config = dict(
    n_layer=11,
    d_model=448,
    n_head=7,
    n_kv_head=7,
    head_dim=64,
    d_mlp=2688,
    vocab_size=2048,
    activation='swiglu',
    norm='rmsnorm',
    norm_place='pre',
    norm_eps=1e-05,
    positions='rope',
    rope_base=1000000.0,
    rope_fraction=0.5,
    qk_norm=False,
    attn_scale=0.125,
    bias='none',
    tie_embeddings=False,
    parallel_block=False,
    init='uniform',
    init_std_qkv=0.0168,
    init_std_o=0.0168,
    init_std_up=0.0168,
    init_std_down=0.0,
    init_mimetic=0.7,
    optimizer='cautious_adamw',
    lr=0.000932,
    beta1=0.9,
    beta2=0.99,
    weight_decay=0.0,
    lr_head=0.00445,
    warmup_steps=488,
    schedule='wsd',
    decay_fraction=1.0,
    decay_shape='linear',
    final_lr_fraction=0.05,
    batch_tokens=131072,
    seq_len=2048,
    doc_mask=True,
    train_tokens=901300000,
    steps=6877,
    dataset='wikipedia_en',
)
Each number is 50 + 10 x the weight over its row's rms, rounded and kept within 0 to 99. Layers, rows and columns count from 0. The size before them is the row's rms in percent of the matrix's.

# up: layer 5 MLP up, 2688x448, rms 0.044, rows 1157-1173, columns 0-63
# down: layer 5 MLP down (transposed), 2688x448, rms 0.0402, rows 1157-1172, columns 0-63
# gate: layer 5 MLP gate, 2688x448, rms 0.0468, rows 1158-1173, columns 0-63
up1157 108:76 46 32 22 45 56 54 51 60 64 46 48 45 51 64 60 54 45 21 44 53 53 48 38 50 52 44 54 41 50 55 46 50 56 55 64 53 38 55 43 58 40 48 52 41 57 35 52 62 52 55 68 62 65 37 35 63 50 57 46 50 51 56 41
down1157 107:45 54 55 26 51 40 44 46 52 54 45 46 56 42 68 57 56 48 43 36 56 48 60 50 46 57 54 39 69 45 48 55 52 61 56 55 52 38 47 30 49 38 52 58 58 56 46 69 34 42 49 64 39 54 43 54 70 46 52 61 41 44 54 37
gate1158 092:61 44 55 59 37 38 62 41 47 51 52 55 37 58 42 40 55 43 32 39 62 47 46 64 48 45 47 51 57 54 37 48 36 40 62 60 82 63 25 42 44 62 52 48 33 43 41 58 48 30 52 70 60 59 50 46 58 70 48 65 38 45 59 54
up1158 093:45 41 56 59 25 67 53 49 52 75 40 47 43 56 40 43 38 49 40 45 45 39 46 66 53 47 47 30 55 49 48 47 38 34 64 58 54 42 53 32 36 57 51 67 32 40 42 44 49 47 59 74 60 53 50 49 56 50 65 51 49 52 48 70
down1158 094:48 50 44 46 67 56 49 52 38 59 47 57 51 56 44 51 40 62 59 46 34 50 51 42 48 37 48 52 47 52 54 47 63 54 40 43 32 32 67 60 53 38 71 66 53 52 47 34 41 61 55 41 30 37 45 57 42 40 52 42 46 57 47 40
gate1159 104:47 57 52 45 37 40 41 54 66 55 59 61 59 45 36 42 65 34 57 54 43 50 49 63 41 47 58 44 54 47 48 39 30 41 51 48 44 48 58 56 39 61 46 46 44 36 28 40 45 51 55 34 55 38 41 62 44 28 50 48 28 50 57 48
up1159 102:45 60 30 52 47 57 62 41 56 61 41 48 54 50 43 46 54 40 32 43 59 60 52 52 45 42 50 47 43 52 43 67 37 57 33 53 32 64 46 42 51 56 74 51 62 39 57 38 60 48 61 43 41 67 65 48 37 65 45 42 65 58 46 41
down1159 103:50 60 67 48 52 57 53 52 50 45 57 29 49 41 44 81 54 44 46 69 52 43 59 43 58 58 33 47 35 68 49 52 55 51 41 56 63 48 48 36 46 59 60 66 47 48 54 69 53 46 43 45 52 53 50 42 40 61 40 45 54 52 72 34
gate1160 095:56 31 53 51 53 58 25 38 40 42 41 58 53 51 48 70 44 65 46 51 55 40 48 44 48 41 43 19 69 42 41 54 63 60 60 66 65 45 53 41 72 63 55 47 61 35 68 47 34 58 51 39 52 49 62 54 31 41 56 41 45 65 53 35
up1160 096:38 61 50 74 48 71 45 26 51 46 60 59 47 46 56 46 42 51 53 56 51 42 50 51 44 25 55 50 47 41 62 47 28 66 70 37 63 49 29 75 54 67 59 56 57 51 51 56 52 40 60 51 49 55 48 55 41 57 45 62 44 55 57 45
down1160 097:39 62 56 68 55 57 65 41 55 42 54 52 43 37 45 42 57 48 60 55 57 56 52 51 46 49 49 40 45 50 47 60 41 62 57 53 53 50 29 58 51 48 58 53 42 43 28 63 47 32 60 60 68 51 48 43 52 69 41 58 44 43 33 64
gate1161 103:52 49 61 51 47 57 52 49 52 47 50 47 71 68 59 53 60 48 37 34 45 48 55 40 47 40 49 54 51 48 65 43 53 40 53 61 45 45 43 47 35 41 54 45 54 54 40 54 36 41 41 51 49 56 40 44 42 50 53 50 50 52 61 57
up1161 113:42 45 49 22 39 42 55 49 53 55 50 42 59 75 47 46 57 40 49 55 48 44 46 43 54 50 41 52 44 60 60 40 40 67 48 42 52 47 45 44 48 62 61 52 37 75 50 54 56 39 63 41 57 47 56 39 61 25 48 46 38 38 54 45
down1161 115:45 43 51 40 35 57 47 53 49 52 48 49 71 66 42 48 56 49 50 59 46 53 30 63 42 62 32 46 53 61 63 35 57 60 34 52 52 55 49 54 54 53 46 42 46 65 37 55 54 59 45 47 45 35 69 46 71 35 47 54 54 57 42 68
gate1162 105:46 42 58 54 46 40 66 46 39 55 51 45 55 67 23 56 46 51 42 42 52 67 63 50 22 28 49 42 48 61 61 19 56 62 72 68 55 53 57 49 51 35 41 48 45 39 51 37 44 49 42 46 41 41 36 64 62 60 36 60 60 62 51 50
up1162 100:47 60 45 51 49 56 59 51 56 40 50 44 58 41 61 54 48 66 36 66 57 45 45 39 38 43 67 60 56 45 55 58 33 48 42 54 20 43 51 54 50 61 41 42 54 57 45 55 47 57 43 45 54 54 29 38 49 42 55 50 45 48 53 36
down1162 100:54 48 43 49 55 43 47 59 61 53 56 45 57 58 48 52 39 41 63 49 51 50 60 52 46 55 38 57 50 43 46 43 50 53 44 43 66 43 64 45 55 52 46 60 48 59 46 32 48 44 59 62 38 46 64 50 63 55 48 40 65 51 53 58
gate1163 099:52 67 46 24 43 63 56 50 63 37 73 49 67 33 65 48 51 44 67 54 65 45 41 42 46 38 53 59 54 36 58 41 52 63 59 51 52 50 50 44 49 55 40 46 42 59 38 49 46 50 62 43 41 49 41 58 42 26 50 44 45 48 51 45
up1163 100:26 35 40 42 43 55 48 42 44 50 24 54 63 54 38 48 38 40 40 56 53 57 49 43 36 46 51 38 51 48 41 54 40 53 43 42 67 46 49 36 38 19 65 42 62 37 78 50 58 42 39 46 61 47 66 53 50 40 42 57 51 54 59 46
down1163 098:61 43 46 30 48 60 54 47 52 38 51 58 67 40 69 66 47 53 39 46 62 39 58 46 42 49 46 52 63 50 53 40 52 63 58 49 70 41 61 29 43 61 31 40 36 32 38 54 54 58 58 64 61 61 53 52 36 47 47 38 45 40 66 36
gate1164 093:50 54 67 57 50 69 54 43 59 64 50 71 49 46 47 50 42 61 59 44 46 54 50 59 70 51 54 50 50 61 61 48 49 48 75 70 63 54 50 45 41 48 55 49 51 57 51 36 52 45 58 39 35 47 55 55 46 46 63 47 55 61 45 38
up1164 092:58 57 38 26 58 28 58 65 48 76 48 51 62 57 38 34 39 59 59 44 57 41 56 57 54 48 54 48 54 46 45 37 44 57 33 52 41 62 52 59 55 56 44 52 49 49 29 39 62 42 59 56 62 57 44 40 26 47 53 47 47 53 50 41
down1164 095:45 65 46 50 56 65 53 37 47 53 63 52 69 47 28 41 33 56 63 41 48 46 60 69 51 45 55 50 59 58 56 55 31 54 45 46 60 59 48 50 48 53 61 68 32 51 41 46 63 46 59 58 43 56 55 50 45 54 55 50 66 57 43 45
gate1165 119:43 47 50 54 36 39 61 73 31 46 47 50 38 53 53 50 37 48 45 45 63 44 56 53 43 55 47 62 53 41 33 55 33 51 23 54 57 41 60 49 48 50 58 36 37 56 40 70 57 64 43 48 64 59 48 50 51 61 54 50 32 33 59 33
up1165 116:46 48 38 59 54 54 48 43 46 50 56 67 56 48 42 44 50 40 69 43 49 53 34 41 42 57 47 47 35 38 61 43 57 50 56 47 57 39 39 50 36 47 55 53 66 59 57 50 56 26 49 60 44 37 57 75 57 48 41 56 59 43 38 49
down1165 116:32 52 54 46 57 54 64 41 57 47 32 70 47 56 58 58 45 50 66 56 51 43 41 32 34 54 59 60 42 46 32 53 47 41 47 71 57 25 55 33 32 45 44 49 39 53 45 54 65 44 34 61 46 38 61 50 49 59 48 67 47 25 57 41
gate1166 086:59 46 64 60 56 44 38 40 59 51 42 41 41 60 45 67 60 54 52 48 46 31 74 42 45 51 53 63 46 47 46 65 46 37 55 42 49 53 55 50 75 56 46 50 40 64 41 57 54 31 56 47 42 48 37 55 35 62 38 56 50 56 44 47
up1166 089:53 45 66 62 52 58 44 47 40 61 60 33 67 63 35 48 77 49 47 39 57 65 58 46 59 57 45 59 43 37 34 44 47 50 41 56 61 50 59 34 73 39 48 45 66 45 69 56 58 57 31 37 35 32 55 40 49 60 55 41 42 46 46 38
down1166 089:48 66 62 54 38 54 44 38 37 55 51 51 57 45 31 53 45 51 64 32 41 50 61 52 39 55 59 64 57 55 59 70 43 54 36 49 41 48 45 63 72 53 54 56 26 62 38 68 47 45 68 41 54 40 41 51 43 46 38 51 55 42 49 46
gate1167 100:46 48 47 62 63 43 51 44 57 59 61 47 51 49 67 48 60 56 43 57 40 42 39 33 54 34 45 65 59 34 65 37 52 45 49 56 53 38 43 55 45 56 32 44 59 51 35 59 50 60 39 41 53 58 54 65 39 35 73 26 36 44 68 68
up1167 105:54 64 62 39 58 59 49 53 54 51 21 72 50 36 61 59 49 57 37 66 55 50 40 58 36 36 49 63 51 53 56 57 59 56 31 56 55 57 60 43 39 58 40 44 64 41 67 32 43 32 56 34 29 54 50 45 66 57 46 45 52 48 57 56
down1167 105:47 61 55 28 66 61 56 33 55 55 37 60 60 53 61 70 45 48 42 63 57 36 48 56 38 53 37 50 57 56 61 63 43 46 30 44 53 63 49 36 39 61 46 39 62 44 49 35 38 22 61 47 33 58 43 47 64 66 40 60 49 52 51 49
gate1168 089:41 60 51 60 46 39 38 38 50 38 58 46 41 45 42 41 40 50 56 46 31 52 51 56 66 45 37 48 56 68 36 47 43 61 37 44 34 55 72 60 35 57 42 39 44 43 39 41 63 52 52 51 57 49 46 64 41 35 54 54 50 30 68 43
up1168 091:48 49 50 40 51 45 57 55 41 21 47 67 40 67 43 32 57 57 44 48 48 59 54 42 62 48 40 48 50 64 34 50 48 43 45 39 63 60 54 61 59 40 50 39 31 41 53 51 49 56 65 42 51 23 53 29 39 59 43 46 50 50 48 43
down1168 093:49 65 39 68 44 44 35 42 48 25 49 66 41 54 59 38 44 53 44 45 45 57 66 50 66 43 45 62 54 43 59 51 41 66 35 34 39 55 74 47 42 62 54 34 59 46 48 46 46 46 35 41 44 34 37 61 35 53 52 67 38 43 62 45
gate1169 100:41 55 65 57 52 55 62 44 33 68 56 33 46 59 51 44 41 64 72 50 48 48 56 45 54 65 41 47 55 62 53 34 51 40 52 44 43 57 52 53 31 54 48 46 61 35 34 40 44 51 41 50 41 44 56 44 40 42 56 37 48 59 55 48
up1169 115:48 38 44 38 33 53 42 37 61 47 53 50 51 48 51 35 67 40 54 47 29 54 47 58 53 58 56 37 44 42 43 43 59 51 47 52 56 38 45 44 51 47 52 45 62 37 42 52 58 35 64 64 63 37 52 42 56 40 46 67 46 52 52 66
down1169 102:43 38 51 41 36 58 55 36 51 45 54 46 40 54 66 38 61 31 58 51 35 47 45 48 57 59 50 45 45 47 52 48 41 44 37 49 43 36 46 58 54 45 60 36 62 36 38 56 51 29 55 58 51 40 60 42 50 47 50 70 58 44 70 59
gate1170 093:43 36 43 43 69 54 46 36 51 66 46 44 43 48 43 60 55 61 50 62 45 62 50 46 39 48 60 42 38 53 63 43 41 43 42 34 57 74 61 57 57 44 43 42 43 60 48 56 52 36 51 66 36 54 52 52 37 53 46 75 44 29 49 45
up1170 093:37 41 28 47 64 42 62 36 62 53 47 54 50 54 51 55 65 50 55 44 42 55 49 32 58 68 49 39 40 64 75 43 44 55 19 54 35 53 46 46 49 48 54 49 54 39 58 49 52 47 43 56 54 38 46 48 39 47 53 50 54 42 45 56
down1170 096:59 42 44 54 48 50 39 57 46 60 57 52 48 50 47 40 54 56 48 51 51 55 52 55 63 56 49 52 67 42 37 55 49 69 50 55 44 43 37 63 54 55 56 58 28 29 63 49 51 49 54 34 49 51 54 45 26 56 55 43 39 51 53 40
gate1171 097:53 54 42 31 49 46 59 64 50 41 47 28 59 42 63 39 64 60 41 71 44 45 37 39 40 70 56 59 50 53 59 37 53 44 51 44 48 32 51 66 53 46 39 43 55 48 50 54 48 63 36 39 39 58 59 56 53 46 64 16 49 43 54 57
up1171 104:57 60 39 59 53 58 44 47 44 31 37 52 52 37 49 50 55 60 42 68 50 38 54 55 50 59 45 55 43 44 67 38 53 49 74 28 53 52 52 74 62 50 41 57 58 68 33 42 53 51 38 49 58 55 52 52 37 45 45 34 53 52 46 43
down1171 106:60 59 41 56 61 63 30 46 40 55 39 79 49 50 59 46 49 50 41 61 50 43 55 74 49 60 35 37 54 51 54 38 59 49 51 42 62 70 62 57 58 73 54 53 66 66 51 50 55 62 56 65 55 56 40 43 49 50 37 51 40 30 49 41
gate1172 090:48 51 45 51 55 59 66 33 61 60 62 55 36 58 57 61 62 48 51 57 57 59 70 46 66 50 52 48 56 49 54 58 45 36 46 50 63 59 60 41 60 61 60 45 44 50 61 34 47 44 38 58 53 42 40 57 29 54 57 46 58 40 52 37
up1172 085:46 60 43 49 41 48 62 39 54 50 36 34 52 65 49 67 54 31 39 44 63 49 59 54 53 35 44 36 54 55 44 75 38 43 55 40 46 62 53 52 54 50 75 50 50 58 51 30 55 38 42 53 66 36 33 52 25 55 43 44 65 42 42 42
down1172 085:41 58 40 44 54 51 59 46 52 45 51 47 59 60 45 51 49 25 31 33 45 45 58 38 47 43 43 46 42 48 38 73 49 46 52 39 49 40 33 54 51 41 61 56 52 67 39 28 51 39 42 53 50 47 40 47 46 39 44 40 52 57 54 50
gate1173 100:41 52 44 37 44 61 50 50 65 50 45 46 45 44 57 34 30 55 47 47 61 58 55 54 39 46 47 49 45 42 51 71 36 62 55 49 59 28 51 70 51 48 47 46 39 35 60 48 51 53 41 45 52 38 48 50 53 40 50 48 57 37 38 48
up1173 094:48 58 30 49 61 67 50 32 42 55 73 72 35 62 44 50 49 43 46 57 55 42 49 47 49 57 35 47 54 61 55 23 34 38 45 63 45 31 64 43 47 57 33 42 61 54 55 42 57 53 33 38 47 40 57 48 46 44 46 56 46 49 52 55